Weights of a small transformer language model.
Size: 9 layers, vocabulary 562.
Each number is 128 + 32 x the weight over its row's rms, rounded and kept within 0 to 255. Layers, rows and columns count from 0. The size above them is the row's rms in percent of the matrix's.

# layer 2 attention output (transposed), 96x96, rms 0.145, rows 4-12,36-43,68-75, columns 0-95
size [ 86  90  95  87  91  87  86  98  78 107 107 115 116 131 105 110 114 104  96  92 106  91  97 110  93]
[[186 113 135  98 156 112  99 181 127 174 118 129 132 137 121 136 134 196 183  76  76 156  71 129 104  96 132 146 124 155 110 118 163  84 161 112 108 134 137  76 198 100 148 128 180 162 129 125 156 106 136 163 108  84  86 137 117 167 103 107 185 119  78 129 171 162 133 150 128 169 149  99 169 107 115 174 119 119 133 104 168 122 119  74 147 114  83 120 112  65  81 158 141  83 139 200]
 [141 133  89 113 151  81 154 150  84 171 108 206 139 162 142 119 112 171 154 119 129 142 112 153 124 153 154 134 127 117 144 128 142 145 120 101 113 154  68  95 174 139 121 162 144 144 131 113 175 144 218 142 121  98  94  82 176 130  65  96 113 125  98 138 138 192 173 150 149 158 186 153 117  66 162 123 122 146 143 168  16 116 113 153  89 127  89 120 132  88 161 123 124 136 107 167]
 [172 159 174  94  88 151 137 132  76 133  92 138  93  74 105 162  81 147  95 161 127 132  90 172  98 185 142 152 124 122 146 139 163  83 143 143 126 143 192 184  77  99 108 117 107 150  95 153 162  71 122 149 142 156  77  79 137  89 161 144 159 125 129 141 114 133 151 148 155 140 130 102 161  96 149 121 163 152 106  64 169 134 118  82  92  81 157 172 126 113 138 167  94 154  62  67]
 [ 95  35  99 182 135 109 125 118  91 149 186 123 130 133 132 141 143 106  98 105 122 109 165  89 129 145 112 144 154  69 171 135 112 143  89 167 141 113 126 144 148 115  85 132 109 204 173 147 121 152  58 113 108 164 128 146  97 144 195 115 138 156 186  57 117 133 124 167  93 107 163 162 115 172 139 122 162 142  71 131 105  80  84 144  75 150 112 175 172 133 130 112 166 112  90 127]
 [130 222 135  96  80 115 174  88  63 204 113 106 152 162 108  57 121  76 107 145 114 113 126 100 124 123 108 109  94 130 125  92 134 108 151 195 135 129 152 175 129 133 117 125 125 152 123 159 119 161 132 113 131 140 146 161 112 189 114 128 101  84 155 168 128 138  92 140 100 111  80 114 169 134 104 177 136 193 123 132 183 131 152 145 120 124 158 153 193 150 104 102  98 127 196  73]
 [145 149 111 125 112 160 128 112 162 120 150 110  94 164 126  92 156 114  82 127  89 113 106 134 162 167  84 122  88 144 131 137 126 133 129  68 130 129 105  97  87 117 120 176 135 144 152  69  85 165 164 136 161 142  99 141 111 154 118 182 146 172 155 190 183 138 200 108 136 120  95 103 178 166 103  60 111 129 133 192 162 161 166 188 115 122 200 128 124 168  77 164  87 173 105 120]
 [139  65  67 135 122 176 118 106  92 137 138 170 172 150 159 106 155 140  92  97 103 166 208 143 158 148 146 143 119 139 138 133 121  66 107  82 156 110  80 170 137 204  67 155 116 127  88 151 131 109 132  71 157 120 155 131 110 129 146 154 105 125 153 105  75 132  83 113  94 128 108 156  93 186  41 112 117  79 152 110  92 122 108 120 111 126 100 153 144 148 173 185 135 156 146 128]
 [134 162 125 155 104  85 147 100  78 114 116 134  67 115 131 135  96  75 153 113 173 139  55 123 167 108  88 160 152 110 143 134 139 124 123 159 112 161  72  98 160  98 151 124  78 168 112 119 166 122 144 140 130 165 119 131 199  96  76 148  93 146 111 165 137  96 157 175 149  47 138 163 167  91 124 166 131 114 124 131 150 146 141  95  73 135 166 106 150  62 109  52  97 178 110 131]
 [158 137 131 117  99 122 137 153  95 151 178  56 102 183 136 115  98 137 177 115 119  75 118  81  95 169 102 169  95  84 121 146 150 181 150  93  86 120 134  89 178 156 107 128 131 134 124 159 131 111 117  91 100 105 131  99 140 106  96 133 153 157  79 104 123 118  96 132 126  77 105  89 121 125 118 108 124 126 123 211  84 144  90 158 193 213 164 105 156  99 219 150 127 139 115 138]
 [ 98 141 171  99 187  93  78  94 125 142 126 145 143 118 143  99 127 123  96 138 107 140 225 152  92 127 141 125  85 187 144 113 125 117 127 148 120 138 133 128 131 115  76 101 195 142 225  66  76  83 112  95 187 140 121 129  82  89 176  87 140 127 129 137 110 100 129 160 105 120  58 109 123 100  80 112 108 181 133 134 169 134 126 124 181  96 153 173 144 135 110  97 108 133 126 151]
 [145  83  87 149 147  99 189 121 142  54 132 144  44 122 105 148 119 154 150 159 135 170 119 135 101 108  97 150 129 129 120 120 173 122 168 131 113 159 146  62  89 171 122  91 119 136  62  94 141 111 120 125 146 154 109 162  88 198 122 157 117 182 148 142  97 108 170 100  88  50 139 142 156 206 134 117 142 134 110 162 129 136 114 118 169  85 179 118 143 141 111 116 121  65 122 175]
 [210  98  94 131 119  64 115 176 141 120 117 163 136 156 117 174 138  79  87 136 133 147  87 140 151 120 123 101 150 148 175 148 153 141 105 120 103 133 103  76 121 125 158 174 126 120 125  92  99 147  89 154 107  93  47 109 110  83 174  87 106  44 152 161 117 145 147 126 119  86 108 111  77  66 148 149  63 104 140 106 146  97 159 202 121 157 128 115 147 111 160  77 139 138 129 105]
 [126 166 150  99 129 114 121 120 155 106  57 129  83 126  67 128 124 130 157 189 104 103  77 130 165 113  91 128 166 141 165 111 127 105 104 154 218 127 115 167  99 133 144 120 115 149  75 114 147 108 180 154 109 123 161 166 213  85 200 124 141 120  92 117 131 123 138 125 148 185 131 138 128 140  65 144  83 153 181 113 127 161 218 176  99 116 127 122 127 148  93 142 149 151 122 130]
 [117 114 107 169 138 110 133 137 151 112 127 181 107  62 147  98 131 115 201 127 129  72 101 179 159 121  96 125 146  87 179 144 137 171 155 104  67 143 106 144 139 162 111 124 114 117 112 142 140 124 175 161 147 119 134 141 150 107 133 169 116 141 125  87 105  92 204 126  76  84 135 139 191  99 150 156  81  57 124  63 123 124 142 137 158 104  59  87 105 103 182 124 146  68 134  88]
 [152 168 106 128  93 160 201 135 100 130 135 111 133  64 108 205 112 110 141 121 134 156 182 143 111  79 133 130 105  74 175 146 182 152 133 174 182 100  83 139 123 159 148 155 158 106 137  76 121  70  99 195 101  85 128  76 160 103 178  84 108  64 124 107 130 135 151 135 122 120 113 124 122 140 173 136 182 142  92 125 110 149 193 147 160 129 167 114 111 151 131 120 101  84 152 116]
 [146 143 147 120 130 137 130 141 115 110 138 111 111 164 144 212 131  70 133 169 164 157 149 140 102 126  85  57 147  70  88  92  83 117 101 171 163 101 119  66  92 160 150 119 110 112 108 124 112 141 162 145 117 160 144  97 137 119 174 116 112  96 148 183 113 182 116 117 117 134 136 130 102  72 155 146 103 133 149 119 201 123 144 133 195 164 158 122 186 159  55  76 188 100 104 138]
 [185  95 173 144 187 139 127  75 136  93 109 124 101 140  73  95 117 138  85 112 201 105 147 125 119 157 144  87  63  72 132 119 148  86 111 114 168 109 127 109  83  96  92 182 107 165 142 139 131 117 150 139 126  92 154 129  82 110 152  69  91 129 113 108  95 218  94 165 127 154 115 144 147 140 127 123 170 119 119 118 126 120 102 190 171 161 150 109 126 186 145 183 147 181 130 104]
 [150  98  68 208  91 129 144 166 135 103 112 128  95  92 146 159 167 127 167 154 147 131 117 138 137 137 142 137  86 142  90 118 150 160 111  76 163  95 104  84 160 105 174 127 119 102  65 115 173 139 142 137  87 164 163  98 172 110 151 135 117 154 181 108 127 155 161 134 132 138 141 172 134 141 149 110  61  96 135 136  45 120 157 127 129 164  51 181 129 170  93  93 127 166 195 125]
 [152 112 153 118 118 176 156 162 137 104 144 118 251 112 141 161 118 144  97  96 160 115 182  92  97 101  94 101 126 122 128 176 105 110  63  99 148  87 136  96 186 132 151 219 145 141 154 131 152  99 106  90 122 121 149 105 135 109 148 126 112  61 109 127 136  90 133 126 115 155 144 101 120  91 159 141 126 150 152 137  94 130 190 135 171 162 111  37 107 138 125 137 188 134 141 135]
 [ 87 180 119 164 126 153 152  97  90 111 122 125  97  79  70  92  97 100 106  95 101  76 160 139 133  76 114 123 136 103 148 105  87 160 132 116 155 133 157 104 146 114 119 106  95 136 105 134 137 140 126  89 127 183 187 224 145 138  71 150 136 107  91  98 205 147 134  65 149 123 175 117 161 143 152 102 184 124 105 143 107 115 102  82 145 127 142 162 109 166  66  60 119 108 153 145]
 [170  93 113 112  86 125 128 110  77 144 116 102 111 101 144 144 165  97 107 101 122 176 153  54 118 157 105 120 129 129 119 108 186 169 147  70 104 148 154 145  95 182  70  84 160  70 107 148 150  83 153  74 120 117 117  91  64 138 118 150  98  88 140 170 146 195  98 102 117 131 112 103  90 147 108  80 129 105 140 171 165 145 142 124 154 156 160 162 148 102 105  91 170  73 158  76]
 [113 117 105  99 133 121 105 120 144  89 125  78 157 123  93 163 174  88 148  86 143 125 121 137 123 172 108  79  84 178 153 151 118 120  86 116 181  98 122  86 103  98 141 170 119 121 137 116 125 132  66  87 137 180 168 127 128  68 170  47 133 139 162 106 147 155  90 188 164 108 177 100  48 189 143 126  97 126 123 140 150 113  93 136 106 154  86 160 188 136 172  97 121  90 135 126]
 [140  79 195  78 143  60 140 174 155 104 148 101  84  72 159 143 128  94  48 133 121 132 172 151  97 201 114 187 161 118 118 122  95 135 146 112 104 159 138  85 148 118 162 137 111 117 141 200 142 136 164 145 156 153 188 127 155  92  87 143 118 142 106 110  87 135 152 109 165 184 127 159 146 182  88 127 134 129 156 141 135 142  65 125 108 143  61 133 137 118 122 173 100 113 142 143]
 [130 179  65  87 123  47  75 103 153  89 104 172 126 161  88 137 105 129 141 119 141 159 108 152 183 121 121 164 134 166 173 134 143 163 126 108 100  84 159 145 119  89 153  96 162 120 143 155 147  91  93 138 111  95  68  80 185  86 141  76  99 187 119 182 122 124 133 156 121 107 105 128  95 118 145 162  94 138 125 129  78 134  95 158 136 108 146  92  87 112 196 104 108  92 127 190]
 [ 87 150  77 143 110 156 131 147 191 117 134 120  66 160 138 193  94 142 154  98  88  82 155 170 132 159 118 120 160 144 152 124 160  98 146 156  91  89 139 208 157 166 137 127 131 155  96 103 108 147 156 114 129 119  94 167  99  70 108 122 110 100 176 161 120 124 110 155  76 136  90  54  58 163 148  82  71 111 122 123 105 152 148 114 149 154  94 154 106 126 171 131 145  66  98 104]]
# layer 2 attention value, 32x96, rms 0.147, rows 5-12, columns 0-95
size [ 99 101 101 107  96 102  99  91]
[[106 122  97 132  99 195 112 147 129 143 103  70 151 116 109  75 190 149  76 119  65 125  91 182 140 128 127 143  76 171  92 132 130 135 116 116 150 114 115 178  73 103 141 144 169 147 114 122 122 123 119 178 128  87 143  82  82 140 130 120 147  65 101 110  86 110 134 126 118 122  65 155  82 120 119 141 139 111 124  60 182 138 149 163 104 166 158 149  42 112 175  72 138 162 121 127]
 [163 175 120 155 119 137 149  71 164 164 172 102 124 205 189 121 168 133  95  81 123  63 130 112 101 133 162 133 162 131  94 140 129  94 158 132 120 128 131  66  97 123 146  79 151 113 185 173 122 151 125 136  57 102 137 133 108 116 150 127 108 183 160  51 138 145 117 111 103 177 161 134 114 138 147 128 155 100  75 163 166  80 134 168  91 143 128 134 130 211 153 124 161 102 130 144]
 [160 132 141  79 126 164 177 165 127 132 175 179  88 147 144 183 145 140 102 126 130  81 130 196 151  99 192  80 100 114 135 137  89 156 154 115 156 181  72  91 149 150 116 149  89  99 111 127  71 142 111 142 182 119 156 115 151  94 156 154 105 100 120  67 146 102 149 174 138  96 151 139 130 124 147 126 132 209  97 107  75 103 138 112 196  92 126 106 136 109 134 175  93 123 181 156]
 [ 75 121 140 146  98  52 125 182 160 135 134 113 130 143 106 135 166 157 127 116 123  81 127  54 125  81 170 135 167  95 124  83  84  80 123 173 127  97  85  90  93 131  38 110 117 133 126 136 117 141 113 123  98 139 163  77 112 172  88 151 181 146  96 138 124 179 140 159 119 113 116 100  66 108  97  92 144 127 117 104 142 103 138 168 155  56 135 154 154 112 168 135 112 111  78 181]
 [150 141 103 131 188 178 150 156  96 130  99  45 141 162 124  77 112 126 167 134 112 118  79 151 120 149 126  86 132 133 116  69 106  94 157 132 115  57 145  90 114 194 152 107 153 118 109 157 147 107 165 187 115 147 125 122 125 153  76 117 139  78 164 165 118  75 131 101 108 114 157 110  74 113 166  84 140 186  66 130  98  86  93  90 123 108 118  71 181 143 163 142 148 139 102 126]
 [171 132  85 177 154 161 147  98 122 159 114 114 178 155 121 134 139 101 146 141 138 119  98 104 116 101 124 107  65 129  94 186 111 129 150 142 145 179 106  84 171 145 130 144 124 198 112  96  67  67 175  86 144 147  79 151  88 143 122 101  95 140  92 151  94 144 146 107 146 109  68 113 143 127 113  58 136 151  55 154 149 167 192 157 119  89  86 133 104 142  86 130 113 186 102 140]
 [159 136 135 132 159 149 134 123 109 122 126 150 167 153 121  99  94 175 149 131 116 135 146  78 150 148 183  98 164 193 108 137 145 142 127 114 141 177 112 131  71  94 152 104 114 145 164 149 155 150 136 126 146 165 165 128 143 174 173 140 163 138  90  96 161  46 173 188  94 145 126 109 160 141  51 116 146 144 137 211 115 148 105 185 114 155 106  79  96 211  93 155 148 130  85 140]
 [109 122 149 107  98 107 151 135 125 183 115 170 117  50 162 109 182 116 129 105 117 122  76 103 119 127 171 174 170  82 151 111 108 144 152 159 106 150 112 155 108 150 160 205 148 110 188  85  99 190 119 146 135  97 138 133 137 146 141 169 153 122 169  93 181  99 147  80 116 159  68  82  86 171 197  87 128 106 170 168  94 156 179 118 108  94 137 100 115 141 152 130 141 125  93 115]]